python train.py --n_head=2 --activation="tanh_gelu" --norm="layernorm" --norm_eps=1e-05 --attn_scale=0.0884 --parallel_block=false --lr_head=0.00863 --schedule="wsd" --doc_mask=true --train_tokens=556300000 --dataset="wikipedia_en"
Each number is 500 + 50 x the weight over its row's rms, rounded and kept within 0 to 999. Layers, rows and columns count from 0. Numbers have three digits each. The size before them is the row's rms in percent of the matrix's.

# layer 12 attention query, 256x256, rms 0.101, rows 142-196, columns 0-127
117:473503444436523524466547550491427482523482611543608532568548504483498528596451493535437470493380504502412444488570456526532523439517470581578442548499457465465425409601520511475496454499543578519531426509513502454517525572558516499476515506452571463510489474494448518497561520468542439467512422524490566561478515561509506510555596506534507489510520480471456501583479489476438440537527
124:510544489629530517535515512511470414531500475504421510509440497575544539513422517405576393505469518564485521516489505440402527543542554425629454368472544525382489515447494495625496429463526515498410520508536480532466503429590569536542542425451413537518471495502544537441416528562471494514498502523476470503499545447531523516416458533539509515477468445397496490491523519490477520488454
114:467468475482568499499453569492386568512469558472479497454531462526479516448531541396515516437493594483517489579427495508413555522464437433534532508534520549528530482510339405523451553469463479512438400464515489450458574507507465482479419455471559477468550573559523544482524526414484471459524435387513468552450457536579532488532503496454550553557407429526495436464490459502621467482497
119:416479507490485515502483545539532463480508547480504374511462470466403405450519442499568536551464446501417450410476476515553494517527430557568588447482538476592538442564504550491434483487531387532475427544504509541501524541437540401573421496539437474388489453530508505547519546525455481489433535527488521501491495453532538432495470469432554433564577479577531551584490532494521522606554
117:562481464586448480496511538453528524568492522544458511446505562478480538470609615474558563603535394470481612433495523427526583520517487499427539543541496545469491428515432436469577493462585524502545656503507454559481546509627526478454506541465443427485534506542550496478501603490446434565492511583442545470364535535462522427505531458492508476500510416478519534417559436576486579521545
111:518504619470446401418443484404461509572524473491447453481562538539504517476424552506473457528468440489603509459497485588461520526464449530575502488545479536473530470488629571550523521511530484456472563463449525506561555568475499517500445527507626457486485528489541509530400454533431548547548523420564524483510517518431512402531613436462455636465521505515448429467508516466486587449572
115:392540508480441440493475514544499408483547531396529454492527553439528495498441473455461494490536582455458522555521467586488499327589570455486501464563391524530427484537513533489436473443536507454429521529516515487502437501403591553522491481447467399570441538556521443486567527368504553637493520489471556515411544574499514606478411449501506354494575484459508530424480482517507490550536
113:575611494494456530534407469525579522547478576456469474487517603423491457455589437460510520589523477536480481531561506484437560529588501615478491527444501490464489422488470590502588471546460503428436568530501509520528560449476471450525543445435477393481431417463529484611582422390415440473478509442589520563498474454533517556419566468594437541480505418519431538546487488497597504571379
118:470519454449411590490497580504474484615506521477442489497522547445459506441380527444564470440588500491594427502527549484527505477415531526457489530523495476522448544493489556510506570440570440443429431507532528486487496485523623511420514477424470508587572543532527511481506460455476548591502483488473493522426494608477421497442557528484499526521527512485557580417464582577593419526508
120:382458500457484517589530516487586413547455445598479522401541532491629523526433540446555552572516505565572423464495510430478462499598505433536504437475411496571575468433489522394476477551521488506483433466434512518525503493465539596429424555566411489464514547517534472457458462466415480552523480599527510537521581467542485449461549489482523566555401546467484471550462452560542521508467
112:430495432630559442528452463529538511541491586529582555456401494487513571464589596427484508428487559486442441483521538533410561534564555515488518508522469403400490498476614411512463467485518519539611515517510431475431511439463526554471511592452511522482537579580421409524504483483512567471528539479502541389641500566451546413502485422526535447487444478467481550533512511548559472471549
108:479511440531455568574466541525475509517538484437549577453539578439511522441432502547470510555466499489469457625524551530582411655469490468490582499569418535511570518444496525479501540453470517432574558433466440403530566561492513480453457510507516497538445542461532541620565543388495504493499475426451571524492528444525501526554476602507568459442538457477376435476441560564411518512536
098:443432514460513485535497425426518460502509528544482409510467551644499427409510496625439524474413572528486353453495518475573442444465487471468582528473469489494536479428530430527499554538520567449456481496540500388480475509511514454638581502530488554489513495500544491442469537555409564426583552613497463481548532606503518495470551441526509502400449454550462492625512527523530568486573
113:510475471568520467546476476470509491571464463513553542477595576528537557447534547462532512448536511493467503523453461499447500437480458473584504492495495379522503611499522500551513463512503457500469457454436472493475497550512466522502521473469550469516572468533608514516519531500477416460579401438569559512548501540441407524503542537595535523392488443487571598449469541489494515611440
115:473530467409452430536490561529555492518542500516527436546498436570515496498644454469573478477426446508495509517562529350514473464551418478510495458512483552496582617493514503474569468499535549495550519550412499419467440545531519487530514543488529463523578426438523456490526626486536534538468549549528493583401403521477571495528465585463566464500472453436522431532500485481466496431484
113:538494517518519554585479481571551431631521471556485494524516518489414549479596504520479467571496444490502510460505442531514460474501472501552456514509427383436586418485422576682527463489533474496410525425534482499586576491432572496457480414460504484449508547486500406513461515483548427518506569477439506539488564528464423541563554531449495497518573443385557471491515620463495551501488
111:575484536488470542569465509686553457561528506569551445517435469521472513452518501335501431515618509558498506442481451482469524576453498535386555498472448454405564428581524514535541482594442462419417473535569556443501594510509499543520498562537484516559390449460471569479471492471545526541498499541423468473500496486471537487419433546510421488608585537581529471570483532507573517570540
115:590458446536507441436518467534523475477432607577531609538512484538555529545571500532496515531581461437535531488518483510506505513472595446438525459458556456590475466449579480538483607514551445477580452504482427460463432500434492397586454488500428471567465498552437515561503538497550479397545408571559473481516476445478471540389394558491633584484462572425604476422494501495509405460486
115:525479460512433462540444551465545456590486590456486471537509578407420524526476531455504512548475489489476658561615570496545453494469596425401493473464431468424557529468532466493594497449501520591504489547551421468409485481424492522507484534547585497511549555515527501538493446449503516459501549603487502440507425580501474516410577469496556517426509487457539485507457519499491546537476
112:569464457550561547509478491479569499546461415433441537433499526493525574605551466569559442394478486504441472487550484554520524525541520512538536494444579517444477529528491540559566500530489440531563525548400586600474534527457483517520501517462522526536481508515582528516432491511486469540482480481554487546453577529483546436546582564476420519463555476466488552566460498462441539529547
111:512481512505444545628432431504395482523506485576488471477425504462488508535449462508483455638493482500562489497518534451472425508408553476396600486506482585396502428431529512511462439455460508489530501478439511421490633531514454441550536649547457564530488522460491499532550507512507497487506478541579475445556612489500505403425494449476488509436489454550580506557478537543491445512666
116:444502462567536481429557488511540453498486491416553449531558558582440506555534466568517517575512504483469497597488526472443563531542429540532473469551468544464502511487575488324512601563504475497432467561511524472490527479563542408461484450523525460508483571506454492487547552484410564496442535487530552427488458534464468432531522578493535399550504540476531466623509463470582506569516
111:422504591436515477528536502506525565503456482486566448446541454489420471599503457502441492516515521610475431505523614488583440512452458499394437525577492574556435534457480457483477534501514426488544543567466465510484471549497486562426519481420569511490527577418479528513563461463445531525505538490583482433444466466511561514540534451618465494582480476524499513488608540475525480530526
113:510494469463419450427475482437522469435448483491439517501499457510522439483536446463432422468544501521504549501578581525469434451511562594538510441467464447468497586426571491480412545575537471548480484497483441574461485453542484605441484509535489589402413455602561514508519468514486550540450465538482432439506405471428477503488480405559454570553497483491461507452519565473565591465521
116:576480480504535527498439502513493474556388438503577518616538501499488440504537487454498485505535547493600540494535383520559404567561538519512526507493413507467536531504422519457532418509521413574431531445413463591579487455470467496552524553498425574467599498552509460541395539478514572464495556562474474400491455551534537608585540505428425488511481569468528554568391519533510485467508
118:486561470512487595534456486507487469501509479480509560552634585545456543512433505491508429444498543531470608501491519466490463539488607604553510498407510414539531403564550442441567494472420422525555411396448560478487453488461448486538533513493524541492434530555429565549606504468462570514498555510492410461400516480548534461490399494434450566451524474540484531432453522439416566452542
105:484524519561494518460413409430505554457484505561473415485488570532537549519497494571522563432498524533408533488427598481458438479561552539499462450535453486514514479512515500554529559547531498485512545431551561530478482426450485502574507501531466487450504543534444564472513572448434466562495477502439573524435572509615426542441447535512531495527498456469488576506532588511527477502513
112:548454522517466475582416468407561439440577413536500576546576530595643596481467415596483566515468515519578538490481575526506519449494460461580471510548472433438499513570467475436492579494482484580451424433480499612517464553579553497486493501400452433495424567551476506562515489468488443423466435605468487473577436459552525568526470559458440420564518536484466528513459505557509552458440
118:417471443481507561506469402524460575468490451583517543575439509505552573553550514590536596497500518581445448539484522598515470515428531502484462517447567556511512486399505467448490485562512518492543558514505463502552454497456513516485550518387466507581374403540493496536418558528475450434464518416461438549522411462438446415585438464524534556453503415573509485504545527501516452542467
119:479426475587484461485469613475479576489550431539501529457520519564373539450532492483553523477552546529535527515584493497491518600433497508478578490571537520495493543525498466441386540517533461485508522462506491443445510456451481384509486521503408520487565346528563487533550560461530446419564513485548438513529517558607521567403464483519588495446529422547531492433617524520474574482603
111:496451555470543476482478444508374523535408550506544482631452566546511498489423622424524435473534469506512467597556489495418547525565493496520540551476454446527521619494557562506487482540542582450580543458509546455481535511474445539462487546470490487493388453540526452344507504560559598547516463548539547524463445573558479488454457505515492525493451506469497478543541536450589473533491
114:514443534581581463471526520368516410390540504444556450586513511498561458488542436580481406525512467525492538574497652461536589457479491491496482531611560476444471565583489556515514430540489494598495469466447404490520522445447486503526532497439571577463539554542545472543548484534429560523487521461393604492532509585551511484429423535501505438537538508503426476452481482497411540475525
110:573555447500537568540468485436483499564472472623461567587583575468548535524486547432468464500458529479494502490459527526513468510414436538392497523531467398444496524335453481536517600473502571484439429435504449448471514487437572506525495466522562440497395436553476452452521484432529478561525431498538539498474500536546605532456517426515444538576523569417515528446581598516555488462493
113:539534565464427404497506531536575572477638540488431476511483573509451406519503529543486483507529475530494478405487462493486433546396429479418553496480501509494549506457523386567512552421574505507494519514498519500425523501460470510461512536633454504481543573393512445517510546438438571449491457526470453557530535423592483588515527496505503443518444532529484491454512591509515566453507
119:506545497565431509503531586468505454455412531492478468459561524450499543506591446531484480496356479535435515426369567552498526531524617431449531482496482482583519568500420545535483486433455489534451411480534574476499463524513363566556497650537486542571467557476498587397477493538453491588458483496469527468422514521525469470374441476570478502393453560496504481565426447542446444562412
113:476590498502487514481526593476547419476478451448391527451484386498646474506581514439466486498507362532442510511457587526684499489568495568559465564495478528548493520478470588494493440527444539474463452506532435536483535458494522497514486474580511534432551517561447415572374466495490547428449514486515466503521380536494607470477431535523449522526589485448439482504524479513436442485580
114:549452531503467507456480505333545568548512425437443556506552559508435520432526537393542593532529608497363530487465497488485472542532504523449519478461415440456422446480557415572548510529414540480525463453451503490513543527558536519515468481427561477494414531555426500487528561393490599521511514555633500541473476438524579492446453582464423472455496510482501497528468412453462445485496
113:518538533427573456576511500555456518435526528461461480535561493529516567510534574563471476484447540446484637449420415556525464585528529544439562487473480435413437460493470436471463460497491499480437556531490524457539462484449545456505540501487564506450552450577457560525541438449488547411417658573535580572450404511528470397522485532462573595449502547524485527541429462499532583477429
115:561430456540497499482546466438478556398448472505547443421468437420472495458458475463514550479506595398530601495482470547457567480515565491573514516506543566489474482468469534486531461453567578463596595521624537499488524521470471514440416510436583524397524484469527470572507565469538522548573415511422524419463535515497440560485635477579420526517491482545515526531536514538558495498528
112:450493548476524487416450528470485487494454587473541491478491481484439605465453379508501510432515466450507516427533502485440465437507488475502502483551458515507532492469504492532578499414548518521534502444521528540510459577464490487503353467514520481437539429571436519537492460552454586466434437451513514529431455518589481466494402494594473570460491469574437483476471495435492539457579
105:486471604443562574426484548449517422492480512463522420567526450435506504503421490472480551481595560567445474487543552563535517498470482436535577525460537553485495352500535516407452498495520401405487436550503570462491440560479506457432520552476522499503391466502523525469557554549593502421542490578533633509440563415619551536504507506525541417486476602550503538609473454517473456468439
113:481419517457482493482599507511448405502486519466568493517438513519491542408427506464479482516525431512522554481446437563536485458564446495431480579489487495473578593471457486481499477518513568509488480527427488449478553364469437497445513614433507434459532567488538504539487470561438433471470497562431505486489558478537496559508601494533542401387499434500483473520456438547544495412442
110:474551558476485494450482520475410505527520503511559432540511471563485513487507549500524645555371550459505478538490537529532505360512524538447508538536478516477511495557419507410561468466466501500504633547560433563411469538489567414504443536447493530573539444466451436530490432549462510441520556443464595485549509470479510498490547442515578492517486528486445615495460503498413510441501
109:524546446580450513486429556580469519442377516517496530494500459524515477485556581524503505510452446528512463545405540475449514565504498533567472549499482515434588427587420524429453490464472498541525506474515468518401439522455615481473584550480479429555558561567441457491500528465547570442519572427494421414371509517522617520540547509482497502564478586515570472506525435582538516562524
115:528625518592496487525391470550542547498373555551515441407452448544578470588571480466461502523521505520411458455461425435446530427517509588616472516520495597424493472495528537538581536536606486505570432508556566494524557466476511530503508514477518547430530506453482500568468529472508516515544506450559401516534498491558559444530472459542492490476507556555604602502446395511526558592510
118:520594474503522462527456458466444594443567454537530478542566499503446561443479412501507506558568415422448442475404520524588491448525558418515477436506566394575467448470494497575461515547538490435527476483492551523548511579509542538443494564490468470480496524360500478482519453449444512481469546460511457579487467508583480528557527582713513499560486561495517491513516468507478509509466
121:435478530504465539528516461468597514508568473535382470494539507595534465460452453518509458446505582518644546597382465467542427638508592462504493441489449508495519513588514509381525513483500556548410524498498485488448558488554525528442463522463588576427479475447522444477564419426458418460479461510541525451483379497598478500504492498494598422547520508474533535483518416502469490537526
111:505468434490518496502491438457631517510508514486453541493591527502428465538455475476440522567479546511493557560423443429542548557564405504515471492490496499496525579438438487505471527423535546495511466430582459459596457490663462533548459508545475653541531525468489564421527454585476620448496533428506514569530539489397446515477424564560382518511485480570488516513563496480565503530553
116:455498585509477498529583461519536487528422558496422452415411495494474542614585521503519514578498485565516426538495454531477464575515595497591518477541529515537389443508443533586509587502493523483538468545391562457378474494596494508504538524512505570476487462515489441509514433503510547510603423436582444533530593532545531403517435464509569553581510490464548544407481425436472470520495
114:490461468484461457492529549531546692488511520535446484570538502495462496432552503557487527490521531481570481498424520447481556515430491500517551487551558457614473441562521494501445507468486408463494596528445474428554501475503503587497546589483513466482469448468485458455486497475485480511484578522519541522569469621540533484500521505414438435428521447461473500438519449607421492507568
115:491517522603565511500491401568490533545552526474529398468494454535467502588531525570442483568632489498522461486505523538516478508571506456408471533556478521491509597426539471481495520502538588487550427496456503437510496443603509472459438589592445525393547455464445428391424512549480423469354487522491541489492496494517564477554534528553556515505540496510522532480470471511561473569463
109:523476482547452489405549578340463496550516504449531447402554473507556569535553460497455530466531527408508443492331493482490411597497439539484490455508406462510544511514483486484565459516504552461526508422433584476479513482465606464592486507530465464474643582425489437460440486600550475392480414496517457475502428460398532570542502580545515487428579495563607522560464527532487516435473
111:522546533465584532463529394540465486496450474455559543521512558539591432509518583404483501472422551557420519495539371488468491565514497494455479451515506513567611547546523539508520568421593533512558557453456563530559439566576535509453516470483509561557419517505525488544476411486484533455404466435506489552469545450506561537512512498478532431433418435417446540489471553543511548485368
112:520507557562498492477482518413587506480509521560450569524499547493476423454556474539545507484453411451498565524393451472553525407398517386520452500456461526570502405486557554534491456406488472514401507528407501455498421402518488430518577563472457446486494513528454467469477509533506558528547455496624451447572472517488403471477485391516496565554465536494606537514552517520509442505486
112:546483486573506506446616435440495568520515523543467429481543526545428557460509399439541558413538428483437454519555538468461502458503345455482465510487523467565517430419585431561408498461565499589485463475460459519508555405432485517543458571525510423544444492406481486563504481515482470554532502526478517457485487474485554559524493508399437548627514549437502572446525486482467495512472
# layer 12 attention key, 256x256, rms 0.105, rows 142-195, columns 0-127
120:605567529466517562506618550516472454509470539537584447492468531521506511492533462558461503521479462482460475574520480500558652428418556526503473515410554525471435496515552429452530417431574563469530475463535462430486612475562541457561413563583495489434476534472486496520520480483496526500474531511492536520419561495502470542503525473518520559436499475520484605557492510451542505482487
123:550529498546524492490471452467467496396545516421538517508482458462437573556467484431529523475456471552521492543486515535404492482440599422474497484476608553507472473421469617505483515459556608459412581491417416496497467549440508514495532535470453488444575569544489504533438530463561585483510540465510555589603547551422549491458457517564564361496417487473493567452603526533450558549542
112:489495470516591475490482494524557523618446505495429444471532408510525555487542521492508491487543482516553439429479525496472618536535458572578520472613512472544552589556541457567384453480470472483436550457543572475494609338528443497490469479503503432507542563439465599523562473468527527545513580491383485426487490500517449567422456512520465594539447504454542426548512511529451482432432
118:521501485606499507450483567509487493502602397551465486478546443441514423539549455493516447494491504482463527549433513471527446515534451580544467490442427567545580527559470557513526497474534542484478464425397502525469520464494474487534572498471477468448475455492531514453489525595519514452415552495542479511432360579484534436530422559579527411573539572617471433497470568508407513502550
117:460524468488588474513553561429578558482494557561518499527454485514488536512491478468542500506525523509545550529488507500397575489516546555483443510562534466458638542520505460407484501488522499456548574442571479516414465497526517488496419591497553475389469529586453420431475508400422432507603405473489493478449454363456512461447531482541509476521423445526518474494607542575475562561553
112:499505478452550558506574575515497481555503470349539481499525529547504416486465517499454495547514421584499564389458500428526511496443531508487513581525426530555471515435500454512535473521498432522434443520599536418491596442497450457514384557482553549528525538484539502527397487436500485596442532501518466465531582486518512371539518582474491601492394528476387484477553533481564494499418
113:460542509488453489484472492573488474577464585403522514522489514502535561502558473450492506524559547419412421513476529440530561515522502489468460443490494522439573509576520576463496476470535381510497497497505614566516495559440535513419433491398496463566454413579508500377480461513451458503444544398517520497457558645608488568546455430561524437467455455500508522526466545484479544504634
116:417476480597398580491451522527523518549384488450374453481471493510515342501525497495484415604544546512441556509577475508436527552478443515483481514513461496495416466467504518485530507388536522484436437613474448509494444506498517523560476445505532474455462487574517506541473487515518410503496607466539454533503518514510501446540561541532445511463485486594449555509467506474470457546470
121:591547494477601478418513614468416459455471477401476531461492466441458501515520581461478515512517519400568475519518523498462534442432575520450415575469511503422487510544503575488487454434451459339519523516478564603488576482496518485492517556541416492544497440492563441449487481479507564531528634429490464516357493585401408502419507496475545587486520587550513492471514592526507542441483
114:504491491422549501635434492491465486376429453561524494479521606500550508502467491509522481500468461478506568567517524484441517559449496450557453529414462506425514576457439545550381523611472436554553428466534511581561435481575450525506492519458494464570542512538590596507560517449366409420494514614456561538522521545446388571424508493509560454592456496483571457433486509540414421513608
112:463523480560584491495501532477592521493535544400529480471517514565553569479474451465541593444479405582460528507460432542494422514431520558574543455529429477490514464578558492416504530500426489527528614407479427512521552424522497455446538536486457542481427506520546479550532412481487494454510462455533528465558515485572460341588430343523517408463470466460485562568473393529517485502532
107:465517471504511509437461488467451506455540375659502506523555423530522446425491566577489520492490472456554403541559484497488468540490525513570481589491486573507526495521460540452500562536519510447616518600497502468602474568406473440517400471415509486464463437496593423556544562497490477488442454506514496523492469478470490421455554517606429573511462494430491523597438543558499535487561
102:473457566482416543543534536426548505541533451468447386464438491563515500442502479594366516498452575391485528493552433524516539503550498476514513535481517487595469454489468525481463511499499468493509421440450523447485568484508572439558530525542513553493521542445479549442497572575456549476468398638622541530562525482501536481486544496556561492508426501560546490515477530553484518489520
113:502363481534602387539540487494439560506461431499506546390499596567446437495512433511528475489484457519514463527463503584535493500569444485534444480512605551468508417496532511515439526487445465541526515586423528450438573391518537575552628486486575470465576477532549489568506521550422493455487522512522559594459536529451484535466582522434601540571509520518493567536550573480407529436519
120:541653510480498434519530504540540505464521496497420451535434515547424565561510533473554489462550464605553523501489537474526409447531463529442529498534544539500615568520534500437489536474509480504567477505419479462429456552552433434499497493413468491549551487550457502495572546406471571511438500496485524431496510508518515506477482614514351493495501436530481437556456553444471601490418
115:444579487460550611485519512490530567518538530563476426481538496522395486455536551391492503564456503545546549437448486501525501435476563523511543541540481459546546420465507448460493498488505482478460458458508431478408492508479468538490429427590549455459437484512485490529517535606513568460494516512446545554532432544403492473523499555502386454617521538462542508421522555521450472471550
114:466456452435462552483454529506558481472423543526400464558551508385433518511448565469517465468480483523458472507444495533473563492440600544519482480524493497467570528496463591474499523540525451501500430448513397460498476491541494506433513558545463558447539460528503467403556638444481551570349492529494516480560531440597548529505486569442431453449581460530514555522511513511453496528491
114:485465502522578461492506534537477407537456543535464563467427453533462520467483488468565472512550491372519580489511567534474399483485477475455432478458481443490517479519564486475584559629500524431495473504482396434529458517451482550497580501415515432538436487506512555517648546489554439553499489513580540461568459422360442510486491538380601491435401629477510476472394463576496537385494
112:499496435475561473533493468523409565508429531521564459532475545514561521525481440504538521478569548456504528506522540534455486496485470553536497455565452438409511418421518388439530529494432502502543501593494479430480473434457566486436517495534535504513528503464578421577470576614573483515425497503464511494482456532350470502462570544544497526482414570492414500587497544504407490519443
113:460475504460484463562538418478427458482498554444492533414591519453470575500532532442581503494551453559454457546488471562436495445476578406464478522516499465507538472520504539428564502508454529530454470605530435480554547519424519492498516494470581494484431523523567472532495468533624480461523434428435508561564550463509511415520476528547478498510544571414496471476507497522610486579421
112:576433505516508539514376547497518478543509513538449424494504573524509626532407486587431415567427417541531535489495492474483418485449463512394524539445544519462409498544385482536505486541545456449599522412481477519487587464531452421533551559477483607447507461547516396506546555553422471507396534557528505459521454418467518509482480491483517579463487489412516484480510588491516548434539
115:493465424575567460427576466529409529560587480409576433582579453491398564462513545488528547487471559437505440554560565507434482640658557532557514498485445561467576479450505487535503508539486523531440502603461475459508495501534472556453595501462436426521564450530438480442483544410466519530519536490453514474563510534470465503562473431555485495563435519496452417481527484416542486516583
112:548481633507470476461621437457525446532558499454449387411515520474437527398480501494597410545491435523576383416552554519459406472474471554474478518514510514562386589446490515484464508472547462466477558500457617555540510496484584495467434511395475584444461481465492579462533554436471469439530574481542477529467541530564526566496546493465451561497450544472497383653368533479633454496554
112:456515503451546563438486355508522495452452521438472461498398451511574501488523458501385555457534482551499563531497574464427498466486476616519507423497531376466556492572481490499463579524380450459417477563411521469444478472501578516435485519420522548476572516490561479544437505575590571577448442495567487524525612470580372523471479485518568514537449557551465492589445484420449494491493
114:487470455475498477524476411557467548549527503540352493530531489515534469531495455531541454497423482471528486502487403497481551484474527523530506524516438480456551583509509496448477515465474533511467508452547426523558435458585530468453445408556521424461621548423509553580421491517528502456466516511454600515568457476485438535425543537528452490501543521422429572484497535624532538439547
124:541455489435610546514550455446535493474492508547501493570514452432601487562473611594522472446465523437493568576545495544561494504371510416556608432493434539552504498559453484544537460560509462519526459496482434506515467450510528448469475421475515470521485576559555495514539507524548474451420464462515430572484519482511472491509415508461541455459552507550465505490496474524475469511428
107:595573513529418455508526464465413579426478474469357506492447542521501462450443457561549424507598535578458487473493538456516483564568483565501424527550567539473545415459469446505561439520519487511453441424509561494534437431506521552539515522510548502512427549499529535492482455517544463599506500509474575566515483590480428619535489513508542499492355525483641516477477424475478449497554
117:524517517490482458453498510427568545485548368576476501515552523473411484517536502538537465453601605429534554537493486481495476446548533489528487588462409392452467418431497507453486480570453439507449475445548539476616556564505445524501350469474484470477526570435525454516517512505514439463387497442536555563516519438456514488535545507427540452433508407446650533432497452497572583513462
119:461592495460510439558483493510467467451495428594492538494579431449536562518510471511573571457434405534538478503525485559508506476450513506566479549485530539563512477390458420543530557534501534531402474568466524502556495457545513525464487521380543506494431453508456537464530484449476493546606523492504396438494528366503547477487491410482597557372549403566547566492485598481458474527495
118:514514613559508480532517549469480499506508468470472455454581532500460559482567443480512519401603540553413448526551658539431547572526409521484495559465438485437513521573399426474555567567474551439499473478463476399491451438375486432564558530526568477460534477467533483491493481501492412494586459562451519494428492541492552575599447518478521463520511468584477522515501502565536570483516
116:498536487340523503523451504527503456430469505483504539492483438499559562504418525526486489411527417570508491484513462512601557471507552529456571437496552494464429556562494495556513462435496411494503507440513504518412547422500404489497520538446493535486390475558552564463505597391606495500483480497534619486487509593526477439444433518461489542520494526378530677529493517509548527596523
117:541644501472512475481541441459542458493542460540577492492558532516533531569556432440404488490550494468532540554491516408523472533537604522499664557522495526481544465549518545549465521448495456503483540536468467439498522425517500535556508473446482519556506491552438461514471394542532419501442430454532509501482522492530518528491546536553541466513408427476420500471552469488514521535476
116:550516491484513604506442497517558481511460561495444371552446482516401568573465524524393543457491527365473539478457453495536478484459454512437493568540431449497516623481519505538401506448439508524444387557423507561539519541484494604387443508528469513434449580514481500519447496496509525541564474553451544547571482463518484462508489498537560582546456482394506482538526507549404343485486
113:491594578517498439417526536434510609503469557491504527523473516484550389403518566509522509506540497585455515504485459430399486524521489516492486560566549540516449597446496499525565539492579451471487528492464484549542550510486474536415504499472413541485524528479518498458518463424467563438457500574501533474518516468510636590515631555567500501543376489567433492463426543516436566343474
116:514433587403402472573503403496519479474533468410516549492491567520479491506489544572446553576468423550437468480452498465612529506483468480549509453495490518477481424500539469486496501514486446513458548501521490472563549527516404576571575636573494580497469559588490556564474524582427565537474493464560530613462537403450434530509518578578510444484537497468529469520487513523447467497528
114:495548536544421522346578536514446453484474463604448564455491515573522497526497473558509511521517483550539531473562593461572452509521492494450535543467476523486526528557514601449399490569471513530456478576536540476547456527496535434471353482559385515515591553477584582534434476530457419498530504435468450461580518355461478485496480609462524483507566478546425446391402437478447498517483
117:528495455442442493500506581500475534505530468469561435491467529499492607512470570505558526558489608522371545469508484539569527508607442475524516526469381592494440488476525447446546515580474566563526463400538531545526450590500507499458519416484513456448393465520528437538455442492511481526462532595405552498567535483527497521411468546473397540517460501485614473499520490539423423499555
111:505498488468536482425524560557459528512488445506529603503535570467488469568493530551544584466484522459424603440465450590617498527459451448499548544455449434490462449496560398522562495493529537627495550521453501454486467506389552492497478398477558488433557494390467486506486544559444552389520472525448448529522506610505405388497494512507452519461525454531493457534511461492515542491521
116:485371521613514444478499512525530485397538461413519489446406491507417493453575503471489554439566422512514479446461545514483553530523501576521459509597598459422534484567418546505538542436506567431654605425541443444491552418507517502540425420477488523459539438509480469551531496445540524602525471585494549440563454459538463490515602461481439530545453498565556572518561537536459404490461
116:492506499616543408397554559490553492523497543437581508385500436460460484535567603485464440534537492479504442475460531431496382489499486468526469449486564410535498447512481534518574462471425517510493501448517469465495513463552515424466520486538538543541502543512490558549474437484379514364482487462548457551487505549524517483467458509474455588511502510509488514533504620387470425427551
102:601425563418507506473531615551430457489509473417539467502615458472496499511493485522578449494527542439501463534452405599507562537525589535470526503499413481513401482574517515476468479620438451448467497428440522512520522520475454532507527461485443534380462370406473466506515508440402552471477528468544506518458492550458531565464557438564527377465451489413555547550539532588484494480552
110:446517544431573516584532436600418464480438472491522572497473493529497512549499441487436500475536477468497544522452484444478514552627457509482462439560489476393439410487401535504477419522423535540479482477502584526484504464456426524571413558545590494447448478422387463559542521500552520432523538473541460491482436568452437575583564506550432565559491604593433497565532490469497515533473
112:483587442497524492488544526512484565519570476568572390570482512543508511447521488469517450464457515485454422490507500399533498493552571501480418561569469544508552459486467515530467469495454494478480588500553441500488487503548590534501459456508527461506506451508462532550436517605414493452556437449542437464463392524530583511438502463401564570414551492583404615508516506572540495516504
112:461396491431579461466531486479545501504479549510479523454490481425497453487506571499574529466549550512478457557484521515539524510449502509489449558456526466486530626558466521607504452436541482510497514471556460613514461527450454441469428489509554468550481547402431539451569574481529424501603530418591493486475461582501620463482495485543547404528459490450522480537399497499568564454464
114:499433479555444538383493502477507486474493638481460458460488522488522431510525484413608514516511393522476448446480542407514423521396517567486503472462527510537599434504531540563502517470489577549452487493575472522532532490571599482502586392541463494456477488493498455537536478419527382543517490596449536421485500511589513517448538563557556510440482460373585562516479519466523455521443
115:565572560588468459517530478469503512519487478437487509591478456453532451436522521439448526572486370495486413435491569520613476426516482508515490485552561517473469538481576564527531588449529483517502541517457449541482510516531467531457483470477495491465466547460547421547528522467381427405378517581482509618525518527403551496418535591549462460597489499474548451473406492492498464516567
120:513508509530507431458503498543493558459413371617409525472434482515447572526484467612466525485503550488461498508473504534443603565591524504544565492453464494540438499460549568522491545460477500549468553478476517534537571489500505467544491517497560432466620521448544576544455445395512402465450476429455477461450554551504502478365450594579557506515522391476574494541518472481536402454560
113:472488475493413564523590471511441505505422533506482576492388473566613488470386457607469463584501422560438520516509522460525511526596433455512558517458582461528617509464465441580435511531573452449527581412486475429537520552576521465432540500574463558491507533395476375491508482540549500458516485509488542529563535513525490509466423508404500465514498453571559504491542474551573419528491
118:461532432453437562477509530567477495463537556520592465498486448474509533450547449442501478486470429615486467537436528490544488567525459523461479473468457585587450505532574566546511521494545460501428499411474478480536482547416491432497542587550549438518465552495540461467637485513491440558579467532561482604428436516531493536416444577454513558607506629489429515439441518464521411424414
112:489620558467485431433510485581501552545494520555454453446474429469491451542541545610498522554531528477485460521481587429470511474564440479428479475510334524511500474502509487496500459443526405533469502480491502351456560537486479552520562601511484560469475544420454413571562461472489474456462404514496515543460526455511612463494522497572550520508429407548555456546552550508568612583571
117:444513628549467536555515502557448558500532602555568505526492555560517588507495448519433488542547435543475440575584433535489471593566501479453525485497575490531604593435482514477493521461427496509508540548483463520486455463598518537387553475528494469501518506514507453417612480485531427500546464588452455467450616533477516394507434600510475514596489531469546491484412409417466389469558
111:451443546477527429443586469409557572485463532488529467477483581520571485447431481536432585522481499514516498433474427549460420610540535492488488524548461475581529473546557429449502418538450557489522557468424505385558544469521521386413560503571521427554655548500426458579525442461576496527449487463453501510448461467399480404506560599531479496561494579444506449465530572547371473519482
111:457557507484455544453586494515480378453481499563524534545575476519451476500492581528532536541563478543455524467455518489478461546474512530557514490496552482509585481412536466556496469504491540546420547488496495618553548519436505574443578494440495470455515465482499570582504471470461497418527491505567601462468473587498542578455490452448490556414402478431616506481501543487562495626400
116:502496491511538452473484454522503584506446511536443429550454472513430516510418491401470534572443517521518599524462561407513495439471474457516532415456492495511451461561547538477521500442496460561447523445451527520421507539528464564534503527568571476571637469504534460535552508506520435465506502471615467568546440464463495494477553471463610570507499459528490537428554592556537470441473